Weights of a small transformer language model.
Size: 14 layers, width 512, 8 heads of 64, MLP 2048 tanh GELU, vocabulary 32768, 61.4M parameters.
Each number is 500 + 40 x the weight over its row's rms, rounded and kept within 0 to 999. Layers, rows and columns count from 0. Numbers have three digits each. The size before them is the row's rms in percent of the matrix's.

# down: layer 11 MLP down (transposed), 2048x512, rms 0.0749, rows 70-116, columns 320-383
# up: layer 11 MLP up, 2048x512, rms 0.0726, rows 71-116, columns 320-383
down70 103:483553521507487495553504501507551593480460536551479492580530512441419604481458555410473523536479457528462494464509546479523471511512533464555459553481513457534489452498494475486513548444451475
up71 115:465438445492454378500462477476461465448491551526475460453495507529480462519451510458470440465498443532533517475512519454430503558501497449486493463597483467475584511471443473472528481477516508
down71 086:530552529452484527573502533525477500469478403528530538687487472464538480494515498513476580499486503523489446493426518504486501500461472489511497528417520516470436475543518458465560476471428482
up72 098:515526489487510485472517547517516519486518446506486517508483499577533489406559412535446552467570519484509466576530562410542497508458464477454533506506508512482556487489485428455534510480465497
down72 096:506456520511493520467520498452425521485531461485437525584543466411468464540482499507471486550403420530512480455495512474497520579539486515477480522475442525467485487468571526482494494487447532
up73 120:537511556483448551541564506522522526501460497428471539474474515467514515569567506463438536544477515498525414504561553463482445493565446499522428509517496431468461519501447384500564403542467495
down73 107:506506490467512569516527502499407508476545510505474511495484506473514472485512440485450467387503475499510525478591563469481499504476494480496518488515477403459479496537454434497558487478545479
up74 104:501536490547468526518516544482549396552542525475437491529440570550471451447531513511540510454478535495409503439507515517483497543473474456425470472477548493505453548462376550500470483554565542
down74 104:498502519510501495503510517525464482470506504496467518632485543504502529521485494488495450489532525483522495483467517526451477519475510484577540506460521389549492542513578530504472543492572537
up75 102:428527476491543502500540458446508480483480426511540522512476501498555527518501482508496483428514533453533566557517517476489456563398462455556507438439400489536533509449496501465563510464493496
down75 101:553493430477426498564522522557434523499436444485495408518527609505499542519520509526461514544502482543475469448451461455522555418415543544544464489424452456451458440456515472505522445563470531
up76 101:482429544436496503424461517541498471494519450548532516514468557517491502509500485518522517538464560514580529522493466418467448478419481527446489444519487477594483547530510502504465543451486524
down76 103:502580558535502540529462432479446527536507489534505492478406493474475497456558519483539515535522523517438512563447542472507595520472537479534498522489545553525482529451483542463486493490423413
up77 095:513535504511541510493502602475489512458469545529516408476414458438483474529539491545531501488533473482470487505551534478494532491486452487486471524468479519519522554533466414456470462539508489
down77 097:433498498462503515492532486505491452570496458496489602475596531488441497505512536415445488465466454477559524430548494494438453486522493428501489464495509552485432448523502475511522445490514454
up78 098:478416517494535487546510531477586477517523518469504537503536375416493487471559485546532491583544548468507548473497477496446482525425492533559512417549644479480546496518545481439542483493596487
down78 097:517445480472461573530526480505472564460486442496511481467496414511475543501569450492457484472490461472487493513481461375584439529559468423528428510513460459466481522555461474487458482526472534
up79 094:406438502511481442511421512495539530481521446500467564459544429457500556520496471476427558542493507482444554400465547535475544503529509410528602459425551447476550513528475514502495507438562481
down79 092:510575434546491559469507510530573507509488516413525556444485506408542552487503506455490442472515471483392448549512460473449530521521503419502479506473524496448489584466464495525502482488576531
up80 101:478491501477516432467496517479526484466441479525528502514490522491528512508523519542491436492500509551494522546513502437465548527424491506435560561478463488527507482460548419479481490500530521
down80 100:546516525510426520450574511481482473481568500513529415539558455445572501504486512562439482543430472475462450453553554496556435433463515455532487503426477496467486448587498507508474511510536495
up81 104:541468559534540511548551553521521415510514496531491483507533527438527452545504483487473526521502495504518494519395628516488476474498439535464507528503452522441448487472572530504477564511512547
down81 107:538527535465442546537547493480467485453502500471558431538513536431470417457520443501449455463545462470522493458514521429438449517439602472473452535542561481465526476479461512475512469474442499
up82 100:494481474550567458510474512528508495450486496514513542490568448490518493619496434462489540449558502542512520531485491478443436492481524469427498481479479459557505507516501532542554549544526578
down82 095:482528474528590523510471540546539542498392424492453501610469545518495562544490529568526549474469497482474477526512515470555511471555511478441471491521454475447583525558426468538416528486493566
up83 105:434493431564581427542463484518465474421465408538499495516456531546516472534482533456539430461479554502514537543500434512491527497437521490496524481461614497472533494462530491554471520519537520
down83 101:455516435531541475555492521473601533503550493467491501416474513456522502451514579561481526525435445504454441472488526502496470571519525497499558526450585469546497545489489549492450466474504450
up84 096:528460533526515506472522469579440544547498521464490445501576558509482500547476472524486428472526489518569526557439558549422469451511529541495497449479510532489441482554502459538553543538494551
down84 102:449477461513474492515506437479521479434490498524460552487466574446467430379500480474487509509490546529463480463474450509456496563481568507486425428446517475555428451531469464422502490492533475
up85 100:521538467431430539474552508484578557506530513460521454452510532587539452491592511523455470490597459532502520525425524501493539445549509470480488516460495466496512473578516500521474574471541452
down85 101:506541529511437502446512574452517538458516480480485482427488398489497472500517506476519538460552463527495540536469484503470514463506467526444425520567508460468466541475547582535525517528485454
up86 099:550497492532507479456478551512466425577467514477494560495478440515513520453536607453465467493538467488512459485523514422481454467446438524508472552456565516434473531478538478527511477527515514
down86 095:557489546521418501447529543453496571521446520478478520448491490497566476506438573462562484543491492583476541461532487454518500529542534473505474489560459495517536467488502555523470530447540463
up87 091:462521534505499490488488505547501496458474503563488530533447565546446463475499482485483559487506477470457458564566455461504468434530557508445596518515470507552468476492537512436586505446547546
down87 091:564434481480442463429473534454502502512494480485506521511580513487543437553486521521517477551544528524485520405502518457461522517497497456510451492470540503509478504527472483502531444527536480
up88 104:535551566513418439463567464445526515527538496473478545544520500497534527591486482508460514457488514442538403503554496445462462370499471524478518483521497597495487522558450530477504554471486467
down88 096:470490439402479493551522465565521478518432529507513482555452548484530506467462426521463515518501460482503462497426515515465546363472438447492524460515471484502583499518554507534481524476476508
up89 101:477574554493512516491506409515513405470494497499447454492536481605496494520532529600477494518513542476573444551444458517488446526508519514552476491492482552453576498484489436538448522419536575
down89 103:554470401526497487479577526457502457529564504478545541511519442501530535483517441506458410472471460544483511485502489468489443545520489523421499480479525541503462511500475518505502522490490509
up90 102:518431568500446567519530554509492431470520478523539429512520515503451522418547450436456577535489562463525441489495532527480532513535521511472574528480530522545430515593487424529546567494486498
down90 100:480449487488498538506433450471452534426510467444440578498499463479564499524501513527467445606581482462489497492477433503535483511503496494456517538494523459542498544539592488547492531445493572
up91 098:555490500516506517494536457515428534456457462509449507483545498481577503563580534530508498487480445550495524531478487503505466531489510548509575417557483494487532424511463534541582446430504537
down91 101:564482436568434511446520447505514509462530518549512486473459547460414463515500516533541472552539514513509616541505487535498494470489472480483458599509503538505574474480562480549461523510446470
up92 103:457463545545506507547442535543470486484494538479525502462494523547518491534449498475470462502507484493520503471538518462560503459472472504509521457468528488552448531523473563528534560470443531
down92 107:576460479516475472508480502432525503551520470496446501423422469527511528457495480505492447543469566445588504513398450470474469561555449461518507553487499553454446510485492455521500481478448496
up93 101:507473486556513544501499507488516607406512437506521485497477467503470552518512440510502495487469527514528482485463560506513514556484414533512493478454498483494446450522494585489468437515491488
down93 097:536524500555479522504502531451479385487478489478474514506494472536464477428415520544505510548552516491408498527480514561497431519496589472494466467563522513491482495464397591510497514444562458
up94 106:493553500545556478463467488596504580492567489495398455494450488484506553525517459497541470452546539436539514488470549588501493568421463413454477445521444525513462529488521454522442540536506514
down94 111:483519510521452456494467509553472528512459478418504556499434453488481525390511537463570442557559447547524472496429527533504505505516486510492542479453434513466491556504552502491562518473421529
up95 098:506532462477586560535480517544454519544481488518569522502467584524483537474541439556492581516524504474501482557439541594557497484471509545454515517580532523577466564474513492517473503438420474
down95 108:469508501508553479472538435531542503511455501476413444404450457394484440482466499486512535492482448469443443557474528490566462428481464404568430500476505547482535469493428445528452433443497517
up96 099:478450529534490505499472577465503569451457439490473482521438480534476494518488533538520449434541471532527513457395477548463480455496482463518523432421570507565472498495472539473479531492492444
down96 097:468470358439456547488550499545524483490502513488493499541507547536416567492476484556482482583458504470523477584462513541474427395550504455434414500421453554525479467442518485481457453533499547
up97 099:481536475520532476525474472460494527520586443496461533488434500418443420535501493452467426505483495555475553510492524460477440463434514456534444451489510553547476444540449550517499475515506407
down97 094:508504431573517475500510506450532550511451546557484552494539527529540526499390500553545429593450540489474516473493493494499513468515405518443447486470430493457539532496445472557533449447539489
up98 102:454557532442448503529452522486462476528513526437499536437508570479494516508493430528442509492488519471504458518449506508555514504454431479485523544471501472555505508484463513494605501474576467
down98 103:454450486402397508531487499528583507523450552564464531412480511490566429526483478508575521456495550448482428523482531477594511512459364507495487441549544447461511498498508481488571457487525447
up99 100:560464480526518543482541510500516536578491560507506452475496497484463525543446496532456536486514475503443505565568470570457452521445485520513485460436505492447569482517457457508488487567486441
down99 101:492557454485501520511466491428412447530533465462463504425515485500459462443385520507521478527452491494484502469459492418521506500524466523493446520489554445589494455404497522455532562511450537
up100 101:540466476457571475514423533481503474471509521475477518514526481489489536554486529471470487516528513432463448522473501491479428568545530525520524465519559509469502470496513498452532543547602485
down100 097:593538566553509484479455489498499525425513512560576484491492514460455482499538484447584574508448462559487452498462525514440452478450496518536513512435475580481547440452576471495494517443487544
up101 112:541487476493438519415490558550532445475523526561523444494455491483434459462490558451467438513471503471475464515434509561459437507473500438507403485509511477494496415500488501512523516471447475
down101 115:488466458484474497424514507540446488565536485479548557386456546492510463464482430468522489534454480513525526509488444437514494491555486476524544451491503487471473431471535479518540549516369507
up102 100:518521458493395515586439468491557549474468528525501506482465433563479466524490492483526540600548442515486485462489526472535479443511490479524445471495533457453508515517399496491559555491592503
down102 103:510537510517457505503524481502493536459419455539544446437431518435492474523507482489501502523470503504489567419506535536496493429444502527531518524521452479418432502495427492527470563483518510
up103 109:546499522507583527502501478457463572438447549512545542456541520488544493523529477496510521527493496441488446482489567466460536457519527529413433500448514529461411487456484521486483494497522442
down103 106:554464486588567511437530430493452534524547561504566539462489473474431516489450536450534498549478437471546431437495521480490527465520551475534537464481567547514469533478535481516521418481479557
up104 101:493505557517496580566440535469497483526547522490451518503521499512473539498574527523531431455598481545532522523490482483509442446527506498520514501533455535541502457467536416520536568445580547
down104 096:453439489479506512462552496474439501516492534534587462534484449489475520514494480491499489438465617543428595457466481479394464474475480493454534521487488501458491517421469495496524493499510447
up105 102:445457526540573508506415491584423423511542513517449465491434436543451474525492562503524491494546531549546475510480483517422526495425603513463468463511540497555509518513525484491569457469551493
down105 107:531536473487491499518445544513557541458444525473482519429552521469490479445506499511478473481553461484517484530494519505451475515507513494473550551445468503480517442499493528488418484497529447
up106 106:538470533466438466570490479499440521573522470498448600503459587655540509456488520457483464544501503471525487492496519489531597531490509518547554456524515537499450508506533505500513575527504532
down106 105:509482455452458515474473459499584467548439468458551477531563496453524514435466455550542540460461467562510501446534546459514503435508473460513517481461444491526443528532537560475416516454424456
up107 098:443482551557462548569500480476483530504510473475523454512482495509496583518567541426512490467519549498490454546498504399502482569505431557441527488514484487460492500519471548519496525483536472
down107 096:480508507491544508473494530501471497530426530493567488396450520487496507504424499458565487576496466505516501494484538441515526555490508508515501439477509536485425546545517520514483453508484489
up108 098:403507523460628487529497468486494411501382544453475483534465551489527474434457507497504514515514405519477523489499462595463559523520464559464511508492460491508539494504466511560444538420466543
down108 097:541480479519529508516512529507488555464512499565516454496524502512521492478488514425496483467484511507601438533509493466586448489478494445513524514482524494431451476447510497474451536470487458
up109 101:525490469540526493468547445472548584499510506497482495496533519529433533493452460485522443536519472489446542525541471551469470490606503591454424492508473528528479548451443584493489518614504489
down109 097:496481573471493516463394473509463514508419489538604456476513468567482407480494489588504523510502514423470517473386444458510459426476427490474478529481495469438547519530510509495448496476508538
up110 099:502514565508547541509428522554496563430505544522534573564449508515444571473479533425491517468463517490533438494515514470484535467540476489430516452502463444515532496472454481505467494562500531
down110 101:516498447467481504475564493442497501544459525453533455600518500511482466515466383486450488508525483495460473482489514552546546503533523571469529498478540539505491577443526464514473524432505479
up111 101:496509466492565494470452530573519526581500471454498511491521473482477511554552512443539531547564446470511425476550469481431551564516481502528485457536524529466431516524491432525468493448492471
down111 105:502508435475532558487508513527438466445491496513485478520618488488451490502493542546470551463566458500472487525487493533525483460417485486505457546478492506462487607489570458451463455490495490
up112 109:554506477519492549573522488553491491568528461505480516481481493529480564458489490473489558550484487518531502544556492484483504574463506522516522509539458472486482519508527505454548545554481548
down112 100:481506555439531517484486482511387520493537507518496539386454509436483495478426544526441564529501514426464482454499507465433472535450411475461490464532529532523559489524575508485427434482446454
up113 100:481520508489509581460520566524517596508446512558552492528511479443528447484509517541534467557579536515455470571593552507501513504526473581526501469525492505460572538455480610466516534529550447
down113 091:537491502456477501496510448484476470520581484507491486524519581454474544520499551514482509481551518509566510535451450529468498460461525521518462458508552592494482463489523450518465482570481521
up114 112:470477427574475428489486475525509456481505502509468432471536490499503510548477471484486502465514519466500483532489475555444422523477463525455498460500477511472524377552472470540481488486512521
down114 100:430514481405567466450485423495504535500525495579535396483501454533428567509475518501490486520497504457503477413512488478565461475424449483401452497492503458484534537566494506484508499500402478
up115 102:494510487497521476441498515518462530533515505562475528493428550506452472545528483465493508531507448534487544543509444532486436484490472479464523523491490486572497480532563501481525473494507545
down115 094:532533518447506483505593539477525438523481481537471445407547452570544486519459456528495469526492521461491422591478532474477479529396487484489529441526484547454509534487508590563447415483460521
up116 094:461506497510529466486509515433567467476568524518510501489463506473527510492451469586501546473446458456449525471457453475542440517457477535471498469529479462412485526510484397489499472511392455
down116 108:574490471516545465457591541497451513496484470492517523493543519562485491487453452419460514481482426472535537531495560529501524507466545517464454520452532495517492506517475528503476513443408533